Part of a small language model's weights: 300M tokens, 4583 steps.
Each number is 200 + 40 x the weight over its row's rms, rounded and kept within 0 to 999. Layers, rows and columns count from 0. The size before them is the row's rms in percent of the matrix's.

# layer 7 MLP down (transposed), 512x128, rms 0.237, rows 34-50, columns 0-63
094,174,144,154,119,145,245,254,225,197,202,226,231,176,222,158,270,237,196,224,157,124,208,194,152,200,173,224,183,249,154,224,157,255,237,198,200,135,199,222,178,191,134,175,165,187,209,231,202,269,150,182,228,181,243,195,195,232,198,124,181,249,157,191,220
101,247,234,211,179,204,184,226,236,175,250,192,275,263,238,192,172,173,205,178,240,235,179,210,207,159,232,190,236,213,245,154,270,163,159,161,116,163,191,217,191,217,255,207,178,164,225,187,240,209,185,273,183,130,160,212,170,108,225,201,214,213,206,228,253
095,235,185,145,164,163,209,217,166,201,266,221,229,190,229,170,212,191,217,152,200,208,256,139,214,175,225,252,191,217,189,240,179,164,136,210,261,276,213,188,141,232,238,281,238,242,213,202,120,166,221,253,192,201,167,120,218,199,179,169,183,284,286,190,201
096,170,159,117,214,187,134,227,219,154,272,220,217,186,209,181,173,139,190,230,148,219,220,227,177,209,227,191,207,218,195,237,239,171,184,202,244,210,212,106,169,198,169,158,204,203,164,220,296,156,159,180,164,188,221,169,224,264,201,149,207,200,228,188,162
100,202,207,147,252,235,155,185,161,261,248,122,246,109,306,265,211,278,153,208,178,223,172,223,192,194,243,205,176,220,171,150,161,222,166,228,229,234,265,245,150,197,167,180,162,199,253,205,203,203,171,209,239,191,197,148,262,141,204,167,198,157,168,193,188
102,138,143,177,261,298,239,201,178,306,132,184,137,284,209,172,210,184,284,215,208,224,268,199,148,186,194,181,220,187,221,231,245,189,200,174,251,176,171,135,180,164,214,190,158,153,167,140,253,208,174,178,181,241,175,211,180,213,179,228,172,245,179,176,223
098,147,209,214,237,253,203,269,195,208,213,164,230,166,269,202,188,174,210,168,219,228,191,132,217,158,295,223,217,228,168,147,221,238,250,228,200,140,217,256,155,214,152,192,152,161,192,197,213,253,263,152,113,227,144,159,183,189,155,207,168,149,229,221,173
101,133,194,243,226,163,108,236,210,144,186,237,251,168,143,196,243,197,209,175,203,183,167,270,178,242,176,186,166,192,225,208,167,153,149,170,169,220,148,188,266,220,146,259,214,211,200,224,187,185,189,206,163,200,218,210,208,146,260,182,220,168,156,104,149
099,203,180,196,217,191,148,200,241,174,229,177,202,135,225,198,180,282,165,177,193,179,161,228,255,240,125,195,210,164,159,184,206,201,125,189,180,200,155,252,178,167,123,252,157,281,171,229,65,150,208,218,164,177,189,169,168,289,278,148,278,216,237,263,190
107,196,287,188,282,205,196,141,156,217,154,186,199,219,169,191,181,243,146,158,110,212,241,96,219,224,227,240,264,192,230,153,166,199,209,155,265,190,211,143,144,264,219,189,236,230,169,182,152,168,213,85,219,156,146,182,186,206,236,184,202,182,133,208,149
102,283,197,230,170,145,236,255,188,169,152,271,148,185,176,305,198,185,194,191,189,256,174,203,277,211,181,211,235,142,181,187,178,159,177,232,179,185,178,217,239,209,145,211,181,227,189,156,274,231,158,164,251,217,202,166,185,194,194,177,244,227,176,204,220
098,156,192,178,229,208,191,198,233,161,151,161,169,216,200,230,270,175,244,148,146,204,169,166,146,242,162,176,118,188,164,206,211,211,164,228,220,149,227,212,250,185,238,218,118,174,227,247,270,196,144,192,128,206,228,191,273,296,171,140,248,211,266,194,191
098,188,189,253,171,235,188,245,190,202,212,169,227,104,254,225,186,220,122,211,235,205,159,189,211,187,184,225,113,146,170,169,254,155,168,164,200,142,216,239,204,183,168,188,159,193,111,227,199,223,211,232,204,277,237,180,253,194,143,128,150,184,172,183,258
102,237,232,276,151,192,186,179,195,173,244,185,262,188,223,202,160,162,255,139,245,262,170,187,169,219,210,197,224,169,215,165,192,203,139,186,244,256,168,176,252,198,226,205,206,198,278,167,146,185,158,231,125,196,197,191,206,231,207,258,182,221,242,271,193
100,147,222,174,154,115,266,195,185,185,166,247,139,193,176,225,217,260,200,237,208,182,184,174,198,207,168,222,226,303,230,244,97,248,233,170,150,227,185,286,139,212,197,255,237,161,230,204,189,191,148,164,194,224,270,157,204,188,208,278,163,255,195,165,252
108,248,115,207,135,199,182,232,208,184,142,184,95,216,148,256,169,200,223,168,149,256,168,231,194,171,163,257,181,137,202,150,253,275,172,258,231,212,211,218,197,178,247,179,200,211,168,170,201,229,212,227,167,123,183,209,248,206,172,162,216,175,250,147,224
102,220,198,160,199,225,228,233,255,172,180,238,188,178,316,266,191,174,237,198,181,245,134,122,241,169,275,236,183,200,264,250,282,195,178,221,241,221,177,135,281,259,182,178,270,185,230,118,180,165,210,228,229,234,189,202,187,248,180,204,163,189,241,207,255
# layer 7 MLP gate, 512x128, rms 0.271, rows 35-51, columns 0-63
109,289,171,177,265,159,242,230,248,188,192,178,320,168,207,196,141,239,242,172,174,273,217,241,168,213,192,212,179,185,194,243,183,228,230,199,235,230,180,242,222,210,193,290,252,204,143,259,228,194,183,218,136,211,194,249,158,255,176,206,106,154,260,239,209
107,219,150,238,196,255,201,182,161,316,262,215,209,230,203,205,135,174,232,326,186,184,197,258,212,205,174,159,240,257,176,285,167,188,221,211,150,160,188,196,129,180,165,168,270,185,172,190,270,225,219,240,184,178,207,230,209,168,204,245,183,107,120,196,222
101,312,209,204,163,291,177,172,122,213,135,165,179,230,176,201,255,209,278,178,206,171,140,171,209,206,161,186,136,231,177,219,228,196,218,229,185,209,182,188,195,196,182,233,173,153,180,182,84,279,130,190,245,207,147,245,159,196,175,226,152,162,211,209,218
091,206,183,177,129,120,272,172,172,250,254,143,221,218,208,251,196,257,253,116,180,241,222,196,193,247,192,197,194,206,233,167,264,131,249,173,171,233,139,197,264,152,143,154,177,152,168,255,162,196,174,208,241,172,178,206,230,177,230,160,201,268,242,142,187
100,152,180,246,191,142,226,154,215,204,131,225,171,268,188,146,188,261,176,122,246,247,180,182,220,217,238,160,235,213,204,209,215,223,231,199,155,176,204,125,246,157,215,110,206,180,102,209,250,168,175,139,234,143,166,214,205,240,224,252,217,216,232,185,182
095,285,110,108,214,201,259,141,203,101,178,178,174,225,155,219,191,237,208,240,207,217,151,176,154,216,258,212,199,183,187,172,151,213,173,218,234,189,181,182,154,229,213,191,225,158,150,149,286,233,122,235,218,181,274,221,191,217,242,184,225,249,193,186,213
101,263,294,267,243,172,215,225,193,249,217,214,126,199,229,212,211,193,251,262,269,147,184,228,138,205,180,220,210,156,211,208,233,191,168,138,156,210,145,250,148,206,223,153,183,158,233,173,165,211,204,157,247,213,205,207,208,247,238,156,183,188,214,266,229
096,231,274,251,162,125,235,269,144,261,218,168,202,218,191,188,221,168,226,157,255,245,171,245,144,107,209,181,240,176,214,158,240,220,181,200,180,214,200,218,169,297,202,283,223,237,244,241,196,266,182,188,242,152,185,167,184,260,241,219,228,187,269,199,205
100,236,128,240,175,177,272,144,219,171,185,233,177,145,190,162,183,213,208,193,206,181,242,253,190,195,198,249,215,245,186,235,233,158,168,230,308,199,214,206,223,205,208,150,262,116,183,211,250,159,135,191,229,211,167,173,215,254,121,256,211,207,150,166,148
092,200,242,290,190,159,219,210,134,183,211,173,172,238,242,167,218,224,214,195,217,282,234,207,240,181,88,197,175,100,188,137,202,123,183,247,180,206,146,191,222,157,146,134,183,289,207,208,222,244,192,219,237,126,162,97,171,125,194,207,191,163,208,226,193
097,225,187,175,199,280,247,188,132,191,244,172,253,176,138,221,197,211,244,222,243,218,211,201,238,228,170,207,191,172,310,181,233,221,242,227,243,228,229,247,186,199,150,226,193,259,136,261,192,189,297,187,149,252,176,179,161,221,189,180,186,237,262,142,201
096,108,181,169,194,148,171,261,208,251,213,207,276,207,111,205,239,242,231,205,251,216,237,192,129,207,223,224,166,233,219,209,197,125,153,169,188,184,183,134,197,137,180,184,232,143,134,236,271,234,198,194,240,192,132,191,176,147,234,213,150,148,192,212,161
106,236,164,186,309,209,204,184,163,112,158,166,159,238,151,251,189,188,198,200,222,248,203,264,204,213,216,224,151,122,218,215,175,257,207,198,175,166,170,219,201,219,219,248,193,182,239,200,196,276,232,206,230,221,239,235,265,196,233,289,187,183,159,187,224
096,239,86,293,234,202,173,241,187,205,194,158,170,247,244,280,201,318,213,187,148,197,290,203,184,166,132,193,165,169,241,179,203,255,171,226,117,165,191,269,160,186,177,190,190,203,206,198,208,172,132,140,234,178,255,223,171,246,180,187,225,220,201,170,232
097,201,169,220,131,216,200,170,224,214,212,208,240,232,194,200,236,125,302,215,163,245,194,247,176,221,188,255,140,160,267,162,180,158,179,229,231,213,214,193,203,207,175,136,237,233,129,208,205,145,180,179,187,250,258,188,229,213,168,162,180,216,223,171,285
105,187,227,182,193,112,221,195,169,159,119,208,170,216,204,184,189,158,182,167,235,188,203,224,214,88,137,144,227,170,154,170,191,166,231,187,192,194,189,192,204,142,178,166,223,179,171,176,167,122,197,181,220,252,201,236,225,188,246,252,218,128,179,185,196
093,156,203,151,187,175,202,202,285,232,211,209,219,181,138,189,166,179,162,300,267,313,150,211,220,112,260,207,237,251,203,98,210,191,239,221,132,184,264,227,157,194,184,213,186,219,185,252,229,218,202,220,188,67,183,170,243,182,195,225,140,258,203,210,203
# layer 7 MLP up, 512x128, rms 0.253, rows 35-51, columns 0-63
098,237,228,219,211,262,151,228,215,222,180,175,197,257,84,201,261,169,213,198,188,214,120,129,235,154,243,152,222,115,233,192,207,166,215,200,211,253,223,171,190,198,139,112,156,179,243,218,217,134,199,186,201,257,237,140,178,120,266,234,264,162,197,265,252
107,260,153,184,265,153,267,164,208,238,276,153,215,204,225,240,198,228,200,234,144,158,218,208,199,134,197,215,179,212,178,209,153,177,196,145,247,262,200,183,262,214,197,198,148,135,187,214,176,202,219,158,135,263,209,161,234,266,146,169,225,214,147,170,208
099,221,160,277,264,248,191,238,184,208,226,211,188,269,214,231,209,169,203,268,229,179,160,149,226,185,192,104,152,174,212,176,170,196,180,246,240,270,251,267,154,200,202,212,142,135,181,216,170,313,169,222,224,247,262,201,222,199,148,198,173,197,147,231,144
091,177,199,219,190,221,137,201,246,225,141,234,191,242,211,256,262,193,97,199,175,121,92,196,197,191,205,195,175,200,150,182,167,182,157,240,166,171,361,179,230,215,163,225,154,208,219,206,180,179,229,191,175,243,229,232,226,223,153,188,244,159,188,142,242
107,233,148,205,165,207,218,107,191,241,80,204,149,187,89,114,198,213,145,164,225,254,194,184,159,140,161,227,223,129,205,243,137,242,216,152,189,214,205,191,192,131,266,205,215,205,189,218,205,158,243,199,167,246,186,192,178,187,185,154,234,244,230,208,155
104,220,225,210,91,166,195,189,209,236,159,205,278,256,210,205,152,186,231,172,207,184,239,112,179,264,200,218,193,280,177,240,173,310,186,238,209,145,224,233,180,234,213,247,215,217,205,209,191,201,210,202,210,228,110,119,171,170,250,176,198,270,169,206,216
103,202,209,223,169,170,281,177,208,169,233,212,172,149,175,122,233,168,195,185,183,153,204,247,200,172,197,239,220,249,133,227,183,194,171,126,211,181,219,218,231,191,191,180,208,235,204,188,183,288,156,193,153,149,206,208,218,180,170,133,212,213,219,201,217
093,128,173,157,171,219,187,224,181,200,115,210,160,260,153,176,242,228,164,249,188,134,145,120,249,163,234,228,194,219,217,259,160,233,227,243,133,142,207,239,259,240,184,213,234,230,216,184,151,152,160,89,225,235,171,286,208,280,208,257,176,137,158,167,207
099,183,204,211,185,310,202,193,162,142,185,229,255,244,154,211,128,137,181,176,201,202,187,165,201,215,280,192,206,218,214,171,187,294,209,179,138,122,229,208,255,242,137,191,189,226,194,205,183,194,201,162,215,241,179,196,236,196,227,203,274,116,209,226,251
100,260,103,180,191,209,207,224,165,210,234,212,242,257,262,193,193,117,266,154,148,243,160,135,279,170,182,235,128,198,218,123,217,235,232,185,211,257,153,199,184,194,218,177,163,303,218,168,192,223,208,142,225,212,206,137,174,182,170,212,192,200,218,143,159
101,181,121,129,239,171,190,192,174,242,221,236,168,226,145,250,214,200,233,189,166,106,132,213,178,190,201,235,257,222,123,155,156,106,172,246,209,243,281,168,173,152,177,146,218,213,198,193,217,207,152,198,230,175,251,224,192,155,237,298,214,214,79,175,208
099,132,258,218,178,199,215,196,170,156,218,207,180,187,240,221,176,226,176,223,224,167,159,211,156,248,201,109,246,275,167,209,199,236,193,151,224,253,232,211,276,144,228,200,206,200,213,150,200,179,175,226,87,132,223,205,219,163,244,283,265,178,213,201,235
107,190,226,204,191,229,153,216,201,192,210,264,161,153,131,181,213,196,145,294,244,221,303,173,227,199,190,220,161,214,217,266,245,243,206,225,209,161,187,196,231,216,226,205,205,210,194,232,187,223,229,254,201,129,164,223,161,192,161,175,128,169,222,231,151
089,242,148,197,181,228,201,179,89,143,156,264,240,193,188,244,180,180,217,212,232,217,144,190,219,120,232,245,223,269,86,176,163,210,192,190,215,152,149,145,195,271,181,191,235,152,191,188,233,147,191,244,162,263,187,226,165,218,179,186,133,205,247,233,173
103,270,197,226,274,183,215,205,177,117,205,227,241,149,154,167,167,227,197,203,144,240,204,221,216,277,240,241,196,186,239,155,161,183,103,169,209,235,198,214,187,251,223,273,150,171,257,193,175,156,207,262,234,163,244,139,234,152,216,193,212,163,226,215,189
104,191,222,176,169,188,282,212,198,278,299,168,166,185,159,226,176,207,107,196,185,200,237,241,201,211,201,228,253,228,223,245,196,223,233,172,196,230,168,211,210,249,161,164,151,163,156,266,182,274,161,165,186,207,105,197,180,190,217,179,231,225,124,192,179
096,174,163,195,200,222,199,162,252,266,213,197,171,239,227,166,201,117,149,233,216,225,202,191,191,125,171,203,181,223,200,199,192,220,203,250,180,173,283,165,176,152,155,181,278,229,265,270,263,223,225,229,254,192,167,204,260,150,186,218,169,269,165,245,136